Each number is 500 + 40 x the weight over its row's rms, rounded and kept within 0 to 999. Layers, rows and columns count from 0. Numbers have three digits each. The size before them is the row's rms in percent of the matrix's.

# layer 3 MLP gate, 512x192, rms 0.163, rows 299-392, columns 144-191
102:468432440423531569511491463478502512463480448503548519514522431494530535521416459527527509558478494476474500510476503532488453440446559537414501
094:556507495530410483482510437483431547446492576442538513396508516505525567514507472465513625469490463486476489531502515528489487491484499520484534
098:503544466522546506480538510480377515525480447503554516482494543561496560511518502546516453473519503479407515443457494515484520483470507481495498
110:489526426461440517569500498528501519498502426479479444495539515486534535558459514353456493484510488480502471509468509515540538520471544507478562
094:477502480466534503561421453506493483473454446475530500485524493518492559525486507460536485434532562486464510517467498512475490574509490493559542
106:505453494538514508420445385536541475481490520495537518475449454554522540506504496449465492491486463538510511510494481501496527502442468605549567
101:473535506489516515468463519426472471475619479470472532565482550511604508455537495524543561404429445525483541521509538503479552549505515407529540
091:487466531589492545452555504503455519552549553450457490547568402446469464525455455520482499473474508544453475498559472547548555511546513443462491
102:544487493460447502479530564563464500532525561429562493450464501541535517498489468399529524520469512464493529470504514524536515467553535398537511
093:540542587432596528525494533451440518549491523480467395559518476538476487533500475471473371455478509452539483482478493560559549509523509510505464
103:448479488529428551440546507469457413537532380487511538502474549538481490497524516511522440498509428478572496435464483530445476506571477525450515
110:489542485448579573505539486516516448504522506546459449546524426501540472479475488446567555490589477489592474429466487488447515458511449501545490
103:540504614478518541557531509513471465475549568492494523494498505577516496570563546493551527506551491495494543469466462525452467565468462517456574
100:500620521512538613553518457503500532506421436487523540461515513570469417500509502492495397458582526509472504499509535482444480502465504508440465
101:472527537487539519476546420546485446461443531490543450483552604547523453548496498429515483402477438482521547516501489479538493529540478512504516
094:417497494455455454416499494498552491448433453423558495509497477438509474441533518527455454486420477485474501507505547564528498454502541549456443
099:571522451517446512499519433542540506482516494546501558507524398565496473460452506416453559485520545534464524480551432608488418493550370529459537
103:468510451473518471497480534516520467450450522413457494603535491535427489524511476453542471538489498526511536444555470552527525495486510484541499
099:593473415518474467503517570465425480512526474433422494487492558490479528575479440472538471484444455522478513460554473532516556527526472542501489
092:555505515497507500489531517436592498534470466469495522525476552584452514469493484561529444492497468511460472505511584444502509538491439503449505
097:464509528546449500463484518472500436476492465525497460575458503507471554491537420483563558467459433481577532509494479447529513374554485546492545
101:507499600546488474509541451502468444516501496482569515507491541540449469485503520560494470461510454493519518512482578428480476585582495497464467
098:541543400492515494463543536458436464409516526512463531527485515499454521469520511527442456426565496430492462414564504505490453492556527514447567
106:536508459494505466543549495502516532496512534520564512522522474513446514595498452485521502489453452477492499482610420480553463459472504519495456
096:479511539513532446535478559417507460536577550524516534568440522557482492540495477502570534505547511467460498442500537508494522567518563561489551
110:476502519493549515509525513485520477502488528469464523478496467442552515508498510435501471446522458490529508483551569473488496502514456502479508
105:554525502437512524479492476460537492527528525592518425484490484469502464508575448450505518522534500475469492448469517498507539531493532561439491
094:460576496540430531451536595472507464591543542529502489419531493460523565603521518508495543487484477550477541489491477469479541529506491456480486
097:494473414564468570443489521552493528529494486426444514493508505477508478471548442442445553545510502472448505518524528489508399467508482447522489
115:528555522436572478527532521487550496519559436483508508534528513498479536530474456521493516461483463549404485501537482432490557544478567456511515
101:467502539424474475567489502494492515515463499542471491508501609529494464521466528487542469504567443430499494496464570458507477610562521498550533
097:506524513524502487510530387496453495541443514517540506509487474564527467496514454517518495473502506513584510519460493532509528595499482523486483
093:589440527470603510474446541505497532529459380481503534479440520532541506475508484547541503444537494507463538483580557508543539435501554500536509
093:490480489508492514492505468497477485493476498481487436396585510537514598480464557594520424416541495459480497487536487470505523614542499511516485
098:573538517487536485445473498444499522458602483468467495506533487599503464489553499431471516514439485517506528562514526491532536531480518497532479
096:493493470493562506478442552432389461424514422472482528542475571597528526501549499539559533499522459477515476456455450521491573547525514525487498
099:513580464508508525607564607561511479581472505455450554576510550462523488461529564493511445470500482508502432545508511470495536533553502426428525
099:430424522494529612521480497484485514585461535468557561481549443577509550522509513477525375468526445469509457453529469493513543478539516551532466
094:459591469476513498465531510465438457479433491496520514484521458513543549537480509460505441499427555494445497541544497553458511458494433531509538
099:533614482504430541490519525553543485458447508464521497500495496491429495570545460508463539423490458425560527530505458531490507459512525500467477
104:511563475519448570508473471533501477519493523483493484502521497452466496578478563566498557438511471533466542487517531541486480493494533546458488
109:520640530505435555512524489445540519508480544540535460491518521508460467495515501531486525504496550522464533498541481477484524548464532554462503
095:504457485440467471516549451462465496525506610523514468446550536490520489539545436472521474522466493530482464532536555516458507436446509462436406
091:507444516472503531482521504508410485515500511478526435490517543529538573565472489534483532372512503492497548490487488474463493548546534405465446
113:476579524462477483517504499545489436546481488426527499545549425495536450436536448493471509510510441486467477447482472474531533508527446533488577
101:556525465529483465463479542517470600482533519499480596554491498513531433468519447511473479492521502466445534544519524507532521553537469457505499
098:476501602486544493498554534458529430528523517534533581494499498519375493487603529560496476465500529491478497584513522510514510511456449484464512
109:490550507489472541496565439562515550462526497417478491442518451499512463439518496464498497467555490570503502468557460449408544516465453492550517
096:482588402532518518452493445520563521442531466520509544463490572522495542472495466535495459504500479487456463429460498519488518485550391536524449
094:490488536500527505513459503405555514553485506501490502476521562473504539512494458485480543432503516476532446469521539534424551510535453485484484
091:556560534465514443544572514466440538442551549427516429542481509450498436484517517475489488567560496471496525528483513435528492542510467435396504
108:533503482531511427521542443490451509496477482519527538464576494504471515497477477512486547449583473489564513426510488513421460545470515471537573
114:487539451500484512457453475427433502499533434505490471501530599480534532524419442505498521456476512493439487437455510497465512482516594491569497
110:552599537516496514522480519613554503488498600492512489544498554518521544441493486446541472492553526468560471537527530488562522463548467536494482
102:537484523528520610479449510477499512455499494503527531520481461506480532561543539462448527461564510496534386516555484540517484433546526448538462
108:486553457519498493474476450572556537535547484448542485428512453449556516504533453456480436509532450474450493469461496500487480511472541503455525
103:455469471582527480520487467457523490481511510358488475506496438577568514535478524516505547434545536594477566472453509517444559444498462540502490
085:494499454518477524515521478476490508524445489425506520515440448452506421565531482529425522502483419513517535503475538461567541533511477516451557
087:497569475477505534510526532527447504586465499478482540503482504548501528508448471521435426521488438487466511441514435519533541520424522521514494
099:595529459456512518559498559480423536506494538463480494465467494489486507494479538487498536607531480472454504463586506530521506463451491485424489
100:519535470513585551497429519500541502526505449503520536440478489425527505468544458444541530464511489535474486388504498514543533500458493412524552
107:527484549584548506592487449519456484449497544470515483489458494481533480525452443502468546424455492517462473518507514450555479549457499522501478
101:466515484520568500459569525563472529475521578486490552479406509401513531516512472559495472527534496454489523561589514517490467570458488479517492
100:485519397492408453477480466541535530526533477561476527514563534429496530567501531524460534494479431469426502503439420492519484501462498492513488
097:541502458504507523479481479450499498520465473468447629469464406489442479497514483566494566508494503486519511553544477566517537503531506503413484
092:456418479452528535463555530524468481569431588471507512538501507503527522460538468520471459520451511455524516462502549495443509499468525494455446
102:501459505529588598470540498515477487532521516496490524502535472492489526568524536473502519458418541472443482474613448486475521538558556505484485
100:475462554543488474534507531484430525522522464501550504515504457523531521523497454494547480534489463491370509539515490535555532532466542456417486
101:521459534425443484509579462542416528539469499437460494498428563507471518436495498519522514447471550521399511474483494552513564518433480538531487
109:472504501415506542503546469489435466473552480447540523520550497501518481474549516468582545465495484522484446476529457533420483488433532524490505
097:476546514514506519538518506513505547510563453541545504484590536493485538555492506486440502455465475423548429509483479472486468451470575478506532
099:439517445426524456492524434533476461443480500498478470488565493482475467480521539503405487473461406527481509460539505506540480497464510499472502
104:412490562486430458548469497439490527472505482525491494503444472545486517533562464490506530479532534495511498446462525534504505516491501487433466
107:546556592477471543527479514499494562469461439491551513502471486576514530472457538450540507410496406479467558484532533493488491530488506536511501
104:506470551493498539555507487489485487523448496536485448550472527506452524372547524520503398419551516506523520502501477507453562476473497496408464
102:528485494498547512485452463472418530567444457499545440559463519526482470468442578494501397473521506526566506492546509538493513545563524455495531
090:493497497504524438553587499499447511535455496449470430489537579533477484478529494521500513503464542449475518470538519478486434503509495509473574
105:499504451499476496507526498575491499512492481453481445502516619463521463518421529534473431527485486491519554462579540485517531479550460512539457
101:525461452477495496510437538468510412499577461472466519528471582531432432490567586549537521469521478490473519497530482579543558536540492460487502
101:460539503499537518449505530495530504450477536487540538480536532566542493541462509499484493504510573519460541518451410495534493432475520480452440
102:471492475464564504536590466534527484473614515429480498477583516490448492529469576486565463509545458586516535525444480509444540489500471537441509
103:515527429459509462485528483501485418442487504453580536568495490512495499503479421467520526457498465479513446465548421512436516435453566471494541
105:481487505519517485491484517453533485550488455473480537454565389568512564431485547482521487485515511538447534474537483578413507488522537489529513
103:522566485510464546569526459472487572516492446517525551462538435445442510430501442492492505551541467521479526426506493469469495477534424479495463
101:526478521480521485549457507508500532555591478537410418482463562475518592472508516467531503437549547426548501537446503460478465517558467494481569
096:511483464517513513540487433503522511499538514578474453508510493487494538463509500503498548453561451538455536473500474456485423472434578536401501
097:555471560439503499543461497535555562537438495421438492569541494530540490509473484513562443423538463434497494457527473497474531504538485465486539
096:452520536549522467495488498568513468553542482599532512498494509557516483473503511488405474482468442424505496440477453565571531507455514486581541
107:522472490491537448498545554480497444517476526417561535518500511548459487521491490526434505504519534513489448496490469486484528526533481492505452
097:493538462552506463469490504475470515535499510580503482493510505451452482508439462498526504485525456470407481552545465526458546485486506438500567
099:485482443488451488498501546499448472490594506563495475483433410527514549516424481523497500506533422546440541570466512544543535545520524454450546
099:483496545516490467533493465485465471484456490497527484422477468494509466514480452465503520435592494498503485496491536542513477499497513514531521
094:484543466498443449430477484517505462577520596503507604443532474454481480460487533505481517476555526529499479431568537496477569510565462501481484
100:535505436482478498514576502510529532485502477528546567466566474511518411432497534469462517450450517496567525521547506537611540448519412452544528
# layer 3 MLP up, 512x192, rms 0.161, rows 299-392, columns 144-191
108:455598465531460524520554475507544534448525477463466472461543545506519450532554506459501489474545571458525507478465534451423494497465503504504533
108:523488443485458423558539393490563561493528521433497527421514484516508552545475478506452521497501511546456472492487482480465491475501497549433525
102:494540508529459486525525522526464474488495537492504434465514441493455475583482494525471475481505567495556500524565479578494503551485507517536603
099:511509503518430492569508462543529516460573530387447481537505489482491485488525533534542453500548401478482492414491413506479510509427511499487491
099:505445518588483499385539535555572459431543459470528492510508466534509538543536584559540491463492446498510443506595517516469520481442545543467529
092:479468544498515449513503512502545537488589470543514483464466482517498492507499482528467466484512461442556531428496518459485512479537480454446463
105:429502552463447394448449477499547492532517522496509516587445454451515505584480495449605503474461468554482500468495516528549479507459525540454407
095:419471493465508530512588501505514488557534456452449423509519475513526447505487500504452518482479521561514548502493549563459484487469532496488483
092:563492556504514483481471455501448519525502523561456520489508400542522489459521498508543490560502484520477480465527444487502550478526501546407501
098:500466512517544514460489436371481596486534452518523496526501441493539508517508467472557475519516505414451550507507506587451493564530453530429492
098:531549509481443529429548485607461437505487502518526591540558573546465423460524439490508443553611493489479462566548490450605495537567520449411508
101:497468472518515502479454477485489472547473583538502493602577462473504501488562507469481495564501477466483464546521516578567507455487464504500480
096:462515488461518521530515449470470447500457543470545475504535473547520475494519485486458465506442496537536468408561413495544519450547519411505515
101:503560482536536611416515425492526509511443495530593537447435571431453476440483502582486470475481545508524559527474518520490464485503438496457441
092:534556478481598494423450549466480522469480494511441513467453538478569451517476506572437479517472563500495451554533505403509497539402518425507495
102:534492488504488498566583479536478550480476489548494491485514517524547528490519518452467512509544520484482474437517471542531511517522509426453535
099:531509559467511524478464546503434593512467490496547478441463465493498472536550452481544469482487521516532465463492561512554609551466480523458485
106:487522490476553521471458506454512531497444434541545532449510523502481537495510464486472567504561517473518491429493521565526491511474544435524442
104:484487454452469476447494463462535515476503516492493573582429467474501512514455496529488544474525515520512459429475559580445553484473372490473455
091:438568480515532368503456470482497497515527523510492483436509471446444476517466529507491493480513446524551539551378463499502478533530509492590521
095:424495574491550403433483549483508510514484556440443432424500521519525552429472475496494520507461472482506524445537536481521537489527501499461523
097:537412494549528474510480538490501523481538471459661494558547518484464433486518499489544437500544460490518530530515575505485473499483504548497470
101:494429461530522420509508430445530508519415502525525530475489493511422549479497522504561487463493506489474482527466583490541508467422451488514530
101:495465513533460478544547546457468501528540498470519524541485534570496507465499513525544514569459445453465476555548468558519478424548511548473576
093:466496520454455516526447432468493488472528509505510471509480484509495457512467463453522398499496534511518467521433514499503557568471584417543452
105:515468410541494487475492481515446546462518492511480504550480490525506518525517475585527565443452475578569499433551506539505483515499524478515477
100:541521490474544496450539462534518542464448572468481517528516537468470460509497525489509510466520522510536578519585536454408520534475551523465497
099:470546495513503529547491445516477492421580513555546516537502492488541530522450488516531539468543505520514498560506560481471507481512453495564491
099:469511515500524488490500446524555388552503467520562455499514490588472465530433494510593428521534521530494499493499454452503480429456514497518489
111:548516452515499440574468501446457504560491516467436491492461425453569472408548469533505510559530518480447533467500523452507492532522486461475509
101:461491427492529435423454515518510609562520467472532479460581534538533517512451457520484514453434492505529520550519492517470486481514413522497506
091:526515473504458479459497522500473492433383428393417545511483510477462507537558451471453452443470444492506509508559530454490466459477515498462477
094:483503471463495481480462520442502539494555497507441515442521528512584460576459515415532490479447438563468525513441443483553496507531513485461497
093:498516494446410536479536424530565495503496435445509454503599501546540446510465438516539500460431488535485474538537433453491453517528482462540506
103:551454553483512496468422413523519506482469461406469575513445555542547493445510500486482498475553468489472484455572502514465550419473496524466547
098:411529480449583509495484500480551496434487501487518442520530492483518541500579537452474432531453468495491534456512499525499437473615541488463578
108:460528497553451543467511486452496512517505433495528521489506495516503399425425518512542533536546536473406480475449476517461486551516492447516450
105:498410470510517442518502565422465464454553532439581467495508467547498510547466533528560484502529483501498496486542510463512517476570506485494400
093:499473556455558486461540535575495551488498471516585564527515471500519510479495499555535451445545505507431506499487462501520467473510482550492485
100:444528541463542431463502492472470488509479553488502531555569501538497455487608492524435374513439529516495529557430574493466529544457488452506512
101:527514512560477495469513444477485472468518558541402447529511525494460479502555491499517530485494526524501535490475561440522494521537517466484482
108:428502532502439497530529512496509460498539509522553477489506520549597464500586543484499507530477521492438455542518504522542460493505512506447534
101:532474513517476442463441483491512470504448540497556505473527497504566451498484443495481478500501500471562462438540492537411530502413475525511474
091:532530423485462501538519459450565515561517445476576403475492533553532481494456465509452465498592551487513517571490482516536497525455526478489450
113:514564510475464425527408561495538491520524456501576576483524516374535509539500460431467539503537499573501476470545490530511486538486460532539490
108:515452548513515527548592504464489426546472462519547511485548499516512461496532604503525485437483484611546427481506536468432499495529506552491428
104:522480454447466543568472535521471497518549511519485488515394490487493441522449470498452525479550441498509508452478546437517478451505501513504503
105:498545531481477464539495445501516504408436437468520483475452484500464427473457498471456449438505505464508465560581510436480543453419543531464496
097:451547516450543476498517503535551489477528464481578452450554535480463498499532512483531414408534502500507466541468448480435466506444544535489586
101:405530536477459547455511530508492598503549485453591486502545530518468483469515457547526538489492450517549538481412431437588470528544502484455556
093:515560576479524467523481516456415498574462512482524525522487534415515539504383443550463563452530503516469557461479526470444461514476496475467492
096:518469445529531443491513552480421520604488550562542481476513502512521516530479457457477567515532556445476422568530491583518468534493612505586526
110:569498530512485575462511474517441485506448529479462513462456442512519496510580509472458498580451516465480495521527491432531455543513477507441451
118:491467468542473482519558448540610551513467548480468513487528543473505452485453507472533475434514573516457480520471479481545504531527486577550478
100:540505507511499480544470504519438455486470466514542528459497433449562468527559517488547471521507456461462506514492542590396398464551478525506433
103:503483485526478523409514515495489489492504467465513496518542529464495478524562496533531430533448482454519425477536523569504455546453501568465475
103:577476495481475566432520441586505505545609521550505549471525539479450506455447523552524447480526532475510600472524504471473445484529556508475500
092:468482505490551576450510535527520436529495512473477481546484541475598514492507475453498476434335507499492442488530556520544509503482479539493498
090:486520490513510503553536495562565501522446548446493586537540502439537423468512457505564530521506554507555453467498512478521467475564496521519549
112:482449554548468526500467449475467528499529523519459526497587572553518558485428501503510415454501531488514486546454447507580515562545496532460539
096:547471503401529447499504619468600549503475489458424489492531439489506513500483473532490474464418481556387549441505440483392500428493452490472483
099:450468449481538537465441540556579378516509510515565472467570488423483483560472487475503443465521493487424446486502451507477508453551515506596474
099:575499524459499527474473487479489483512496432468548483512442456458440525425400526499527468511550508463483483572508538452491520520502518517477482
091:543523536539440494512515500470490450473478452545557510449545514489528576506497538461461491545525562483521498488528494486555495523464533479518533
104:558494459474513445485511557517474518522521513457387543434514488575551490524470571433575486487422476457448562463460464488532551492549481552395529
095:496501432478570569458509515462456552483579500474479526498475500440488570524542481506498507483525455511490536467517536502504491477527507429448513
102:596491561524507483496502504485467473477550511502468471506537460551519558499542547475480489530439464475508562539448516501479436505446576557458457
104:524452458518538498451473575448510524494489475425385472439561467430496538523425532494488481491496510485577501548499553526438505547492455549510463
099:557537477406539487569482458562512505517494500468483477548421505467509509422450516507535541518482542453520532493566518437412551461515490503491508
108:499531461495535489557518450507507479440433462486531543488483494489438427500528474479510447535562562518497509527513473575520446494559517486492562
100:469507552504481453430526568513545514514545530480514475471527523554476548455504504522560481562459504556443435530474541548446433498526538572557519
103:554500491554450521562532441509520449468495517436553590516383522483402499538481478503580475539481473450529499564447489476474469466519472543463546
104:473513472605518439483481524510540514503492495469545491480528514477455469456512509516466447542470505556554478515557608480551539531525487551439522
106:548530582535541592533594537456510473477493450469471466559604524529422488548488520462621478521463510460501510489500395523459502511463579480516471
096:427527476493535464439498485522542488493430522437490483579483509458487508526503539563496428491523438539486511450477556523513485519534473479528491
104:430495491500483502547474488451448545450479485482508460547435567496488598469461565464546508475481492541540587466455520480506465456504525471501488
086:501531559489497409602546505492487446541460566523508559468520514500534494527457516544485556476474510512386460532600503512459506569469522441482532
103:477486526530407444518492535474528464502592543495548476535547480431477453561577436541458497538507486442499462461495493516560416533470448470456515
100:464514539529464465537429482522509396530551540521534519473493487541527504476469493470544534497481508431572531551525574483472462550475539466511498
103:381471420457440513509500478460503476530449478511483496460463447505536455479552505534469490561490482509391481596446444502510485529514484496511506
097:496496455551517484472478530438453537514522552500472506466456513398507532499544462558515457507514505471524536510560498489482468506510525437495470
102:484471508537534424501524552421582467533472540491431477466491525527543488472468531501546460503446475468556533513550512546565504554503527490543441
102:488488554480531488546485488569542505454525514451425452560507469456570473538543555575502439454518449508557521552520537451507565463549434539538567
108:500443548421508471551508505520565502515513410454508459547501486563476452535384494535452462500413465489500435512532449515468489491551513479517460
099:524524544512524497529549485494521510510419527449493507556484457537541554443475557538502475473453457556538548437557451423499482464434560514460448
098:510446510606507490502520499436447650475545499519396517465527539546533454476564552515507514479554476427518501570501465556465529519496478445533525
093:550490590479567466495578559507492532450569530521533483533544584523573509540526551469490425485589453445473452555489540476515534526510469537502521
095:531486483532532510421515484516466453530507523459458621538549528553482469440495469530502479420441522516455461473552436536499613466505484473495485
101:408486449485493462537587498478428482412468531524462477502464487555471534522456462524488497529466566458528545548400498503430472532497396461453454
090:551442522461444531462445487486470519472459448390521509537529465534489465556537467440495535481534488511497529455623439512475543537541544470487495
105:516501525483417483475482479511479507491480461470427486480447480531488548404506533531571514426545542543492535472504417481416477557473521507590520
092:451474593515504501578478491488438483511494506556526448530420499502436482517484502452524579495527563464512492522460471489431511505474551474526489
102:509564532441528513507541438570482536493469483454506509494439541587545530537487518529453449504452469535530503474535523508479481481532551531535506
106:533495453506451479520532526466475478411496452491597491459588513506475533528466522444479425412509525466555524437467501478490530540495479452484502
# layer 3 MLP down (transposed), 512x192, rms 0.155, rows 299-392, columns 144-191
104:481501534483457543529518493509530488526518500573477485524546528554458471487467508546479437409462467516565491529523604449491480466488534506474565
103:547480483537491496532499530524603439515482515419509519437525516462510528574480440519468495487550459512464488461470495492471457498491502529459534
100:503531554526548549420598494498429439490471539463379500464487437541421528511518510461470535445535477448531512377465470483495508486475514511554515
098:495492485515537492525465472586462505557428506474559501440483461485451499476386528474546469619444424496495520488481555518467503476488506546504483
095:427538518457505482524463520473465469511489498503435604483561605494537524486385488526511520409474513572501533463479510531466509566533503501481478
099:458494492540462550534520555511494475518475446551493444531504495493446523535451590508566536499499489531494534525518472508524452533533457482315558
105:459459505472498508467538521516499499503557504517417545547473540534488452499517485429480547411493504548511420425496591584484475521456513482535525
092:444533456467451517486487542466462527497560496529452411534532456543532472484522588487517513541469504430452473474536485511444586483474518445492529
101:484414513487447511488431509521463525498519535495577509495547562521543482543550544467561568469481547545474460537518543490553517454511439476591443
095:454480508497610493548542569475471532428531505522466425448467492506528534493516475531483475478485491530489465513532571581531482494535524543576521
106:438503551465474507417465461471500445515465500488521463484447523546496475546502522504442492519496465517516519472487497520468498524486527549511471
102:474524512509544457528553372527534530546545510499558465457466530440482502482483496492473449545567464471436483464455532511479501547463535526458494
101:513482492540560470494479508490518560572540575487491493529519515618386526491499488477514557521472467487548474530586553551564445498480524517560488
099:537479535502531477522543496500490516485524412486561463572490476488441508431472506480504506554486447564461471492464431499531530470388582511466451
095:469481500499518534525496520462450454531517541455491479548583576494420473551455473446491496481528563510594494510429467520523500542545514636529509
102:497433511564509520559516510490440438525447526416535505514526457521434478508500499576488458482486462503502474485570512569504476497568555445536505
100:507474526529472532470516571502459461494475568544477544519463479522566474504523530499451579482521545517468489446535510486533505421516530435461541
100:514519537452517551478516566456470519452502507575506529439446454485451507525491524493589534510479492567493527530521404464501423577482554498556525
105:502422506476514467472556554451479482506518421456466494519427496489533528466436461548555470507475472506490520496557468474486507453521545523570557
087:493495554530519507532492535522529461453483521448451491452471526468484480426498491484470527488475476524525526539586489468507510461456482443544572
097:517529508510461517515490477472608524532466519524492506536499501504516498436386437498469464497477541499467518510517467445548532445521516487530535
098:447498495533522552500509412495378517556531534475579442483450522498477517522518503490524481470469534406486512441461447467457484540490568517581467
104:486486451485535495493459485471507464427498492481513628578470430501491492541484455500436462446551484540505453415545476529490471435481531544463549
098:488500460487512505489597497574520530550438561562506523473488471442459550529531516470504465495532541378539518511472521452500509520541512461574539
095:517526429477547552517479558502523559521523499548535605513558540477506494453582467479465538489513514549501491488476457425497528577521565483570478
105:518461478495422537499543482465487484530472482460436551477553567476474476528521552499537514433516431521476524545495507527515490508500503536551493
102:525515500546478527496544427539505507496564450450481494568505511536515532482625485520512518483502535505512528458494452409508557488502482490559468
102:560516493431475507477493607489573525508502533547507520522444528484574493485447425486556532442544494498456520498438434490557480488542517572502504
096:574477522525501517548555511560524524536450494543570448553495481562497501473539461543512488513459433498509562559497507492476516457457499421588503
110:523447522545456438522475448495452552523477460487517479563476586513510497496495502537488559538510520497475509440454449553507475459497501509433473
099:515536508495554494570472452467470457499482391494509451503497510540524505579524514551516503465571493534505491488536540493524517539516516534432567
099:507469456452493506499438515441456540533496451498513498518466493505501520488482473484451438518454563476556537486518514494504521542515492519613485
093:505517451512509553498519505573564528410445572543545501494459527493426546531548477469528493508503552493497521520584555477532537544416459542440536
094:484563512481523474475533488480427495523467478479540497498429419485534478491470519430363518548492455542467511505499537563533490474491465527481534
102:560463473484514521453520500494461464573508496551512463515538499488434532491504450492586505502516425519496559472542540420441561480498529489623508
100:481486512510442521488467492484441470512472490463559516547482519533467502491564502477533525513467449525495520505495489424489569457533515423487521
108:525559490543465460491449455531490540584551460510462543413548564549575528521515532550467484482574526476474455520445473472451531496494510504435522
098:513456470460521503529465502477503503504545438495434581499477513477515483426474555467505533549528520452470514545549480445516510468481481509522482
097:505574469480496488448447571453516518547502540448469574486513464504608533520487448457544464476491538463447498558516529543570498521482478466528523
099:502548494404472490474483478544472459531552473486513438518422493508529474569476499515433456496455531576435465447493494441566522500535490537491489
103:489508471527497432487467433500489469542463463520461435448434511505452418533539513506526398448511557548504467416535531470447530478503468508570495
106:550512571494440455496500537479525487478533479536484523488512563490499475515569444519504445572524574514482497544447495507463478483471491502546466
102:534559509522521517470480516481488594502491506460492515496466603528511506480484491466535461476529497439643501485459464480529534530529568520543554
092:460552545473494433510460525491504495501494451440562428504484509552524534493468505481499503556536502540482499508478516509492557532458500523498496
107:565499418566539538485533413520502433452497506462486549464486490500482507514522505462495432514464473530444527502484538522450554529480480518441583
102:496459468514466549435525467481567449479437449438517567498514524487509562449510414554560526496521478483484584511509494548511487552467442487524483
088:491484464491462517544594525496462494521517502489476353561463528462504483485445596511509525461448480483464489482521491464559474483488510470577525
100:542490415457468517492431512458494485528511525499490447574447534530416509525472488461506530466567483560451496514543566540429492514465458499467482
099:468574572485545470511523542518440460463488484564542482489418498437460533491486538428549515485500497502517490496509407446513538494501525503475496
100:463530404482478486539491581541551526495485518570500470504525494437516448459529535553541495595484498511460541548472509516493516464480478475484528
095:423538509497483469484557596491547440469489486452469475525533502480521550498381481489539421521542518505433546474500522479498478433558439489427468
094:517416541500547519449501466551515506446468522526480531548511568447509500466445490486474534535526529479467496491576537487544496500499498488526456
108:483487495432482472478569486497523507446447527520530493556504493493532579486557490519465461502559545518587549484504537430444445509476522524649550
111:529499522568460491510465521473572500519505515471474578483555511484569566452531493551501515375516507494547526538539494476475536509483466538474446
098:538559523457454473548542489438454475518524588512474477500531501495546504536550502483522454517462481429452502524460548586531495471482490571335537
105:501478525503556517545565482528509547506429477457436487568499468515413495414471500504491510455472481481546508570511481459494549516457500536513450
104:421543515593408458498481495524437522515506464445509516520472466448482463551496595398536423536522509497430432465470503500514485531453476461493462
090:476521520437510451495458489502486461504526501531498560515539465494366508453492512582382523596487536466518564443560526461468532474548557455541572
095:501496459458553521453509475564575509487446492478528515492514514491448477522471536451481527461482400490516445528506500540528571486503507552444446
109:526575480518451517498517450529480571464506493516418475457593514543491494452510517475514416455495505487541514502545441476584509526533448470487587
095:444477483472490505550508497534513459526483505488488541554534557481390512501526461589470482471534517510611495526508493517515488484498528524551494
102:511489519518463469490484451484471470541501423508415358504518454482501534535539425525511545502543527545524507496426513544498430536515475491537479
105:481493513496536609479485520548523428577522454510457505494577419473443510455456513508483523483541495478442485488491488487572551491551516488587535
097:436470489526512560505479466437451542482493480542486487524469557478459515463521494475521593488567508516549541476459455495469461576501500485520512
107:498538515576493496538469479497389511482535541569613387579541551496511548560497429502497498500494539528540531458465536457528530460505476451565548
098:492459503523504481481505469489504445530464565502482552541482544488523480583561505456479468562396533418455545479486472454417523497552484502439431
105:484430511448569488542507476464542490480424508447454456380509549516500477531475512556513539480539469452464449504522500490550512492449423519412503
101:508484524503543519532509537511537505465488503450526361518537556510499487456431544481417449517486496439372471463470560592502524542491500485403460
100:415416549510457526524573533509465537516452532560477471518499521462485520504518460460527493446501480493497567492498475500391519524463434527399574
106:491439439471557489534461501462533549497535488492504507527540455508527500527513559504520439525541432532535437493552529557469542397395547487457466
097:474513600494457463525519535516549503536425477451440423515574473484468492497420491529431515519493492453494514499516501437440478522503498523462520
100:491509515473575489503481521477473419542483508506496398601531480467481497542526493492534489492507464516472518497548464422513518430462444527547493
102:516585481528463533540568510534525485473441488475464485482530516538448517526552559560479435501485467470503464482486572539504533527473538414452516
106:540442449480506515485534546527519529548504527504537466571548565551493493478535516518474472523534489546557538501512485525512451518499556499461521
096:522434513480518579408508532469491526519492477453514569445499486505526489489514465499439468537492460458470483500556578496522468454482536483564449
103:466544549529522484502480489472498477470456446547519458504499617449477538553478480533490512505505530439507488566486424460503469510473498545570498
095:452501526508504456540481436469468500526453541431463533478547564480480529492495482504487483446442503493480494459566543501499455562406502486544518
101:470469510464557477560534539398496548482485520519431515528517515541566488443456476516475521549486500556575521517494539455440515479502544518522469
098:458408481548491453516517531443516487518502513529493532499531521474541459450448490515499502545442539547545511471452511583509471554550534481485432
103:462504491487425457483539488488533512433528448598448501455559517550451505490508476519446501460526499502501460401485457476505533504429445517494540
102:472528492494489469522508494488541487474554518618464544515491440483511525475556452509506490502503556478481506472574490578498520537482513476509488
099:420490521512502473482550463467571512538471494507505459533533568633443574436490464558549532469522536478513406513533544521493523495513537458575489
106:527420466516427460508467538471553518561563453584401475498439545510532501512456516523536520546480434506503598516433593503515507511461417473463517
109:568436436515531500472461519481437516589544486549510440502438455464425546448495487557517474515525555535489514487478417532538438430503458513438476
097:506501540545429486510508540494596512532575444479418485509555461472478423520515486600532518549609576456540475523470504484495478552553465442532526
097:507582450465538476503467486504505523415408408472475592538478559477605466566530531490493422550479492534498463477487454493460448465501516549509494
093:488478459548497496453495458492427456454526526522614486487489516480522513581517575491446476521470464533536483458465498498494478471490538494516522
097:517560541527456495480477440426507452543590492542523524482492492507519460472455519492513542468494431492489507502556490536543485544495437518477502
097:450473504540451511500531541515480619462438552470490465508486508526541525484543512466496394568451554506560425589477485517500542530469594523538530
094:509477515527512490444562519455499442523496466442501520515551505530554557584490475554519505518495480515496478517573503578533473499540517519486472
104:403466501529490525489407519472493502479527495564460523482508489483486548479491459500494427426496454514490477488521584480473467565461519493564519
095:552503553545468510463500525495549487597528480494587443527510438485525501448545480535413508576453550493436480492488487443492493498477480429474472
100:475558474482506509503495448542584472496421530396511431466560490547437564504486524521514539490534498527507530523504517577559530465523486475489552
101:575513485519497477474514516543486518447422537503515736476466458441508490474446513485490494529481527500500498470403498590466444458458487513458519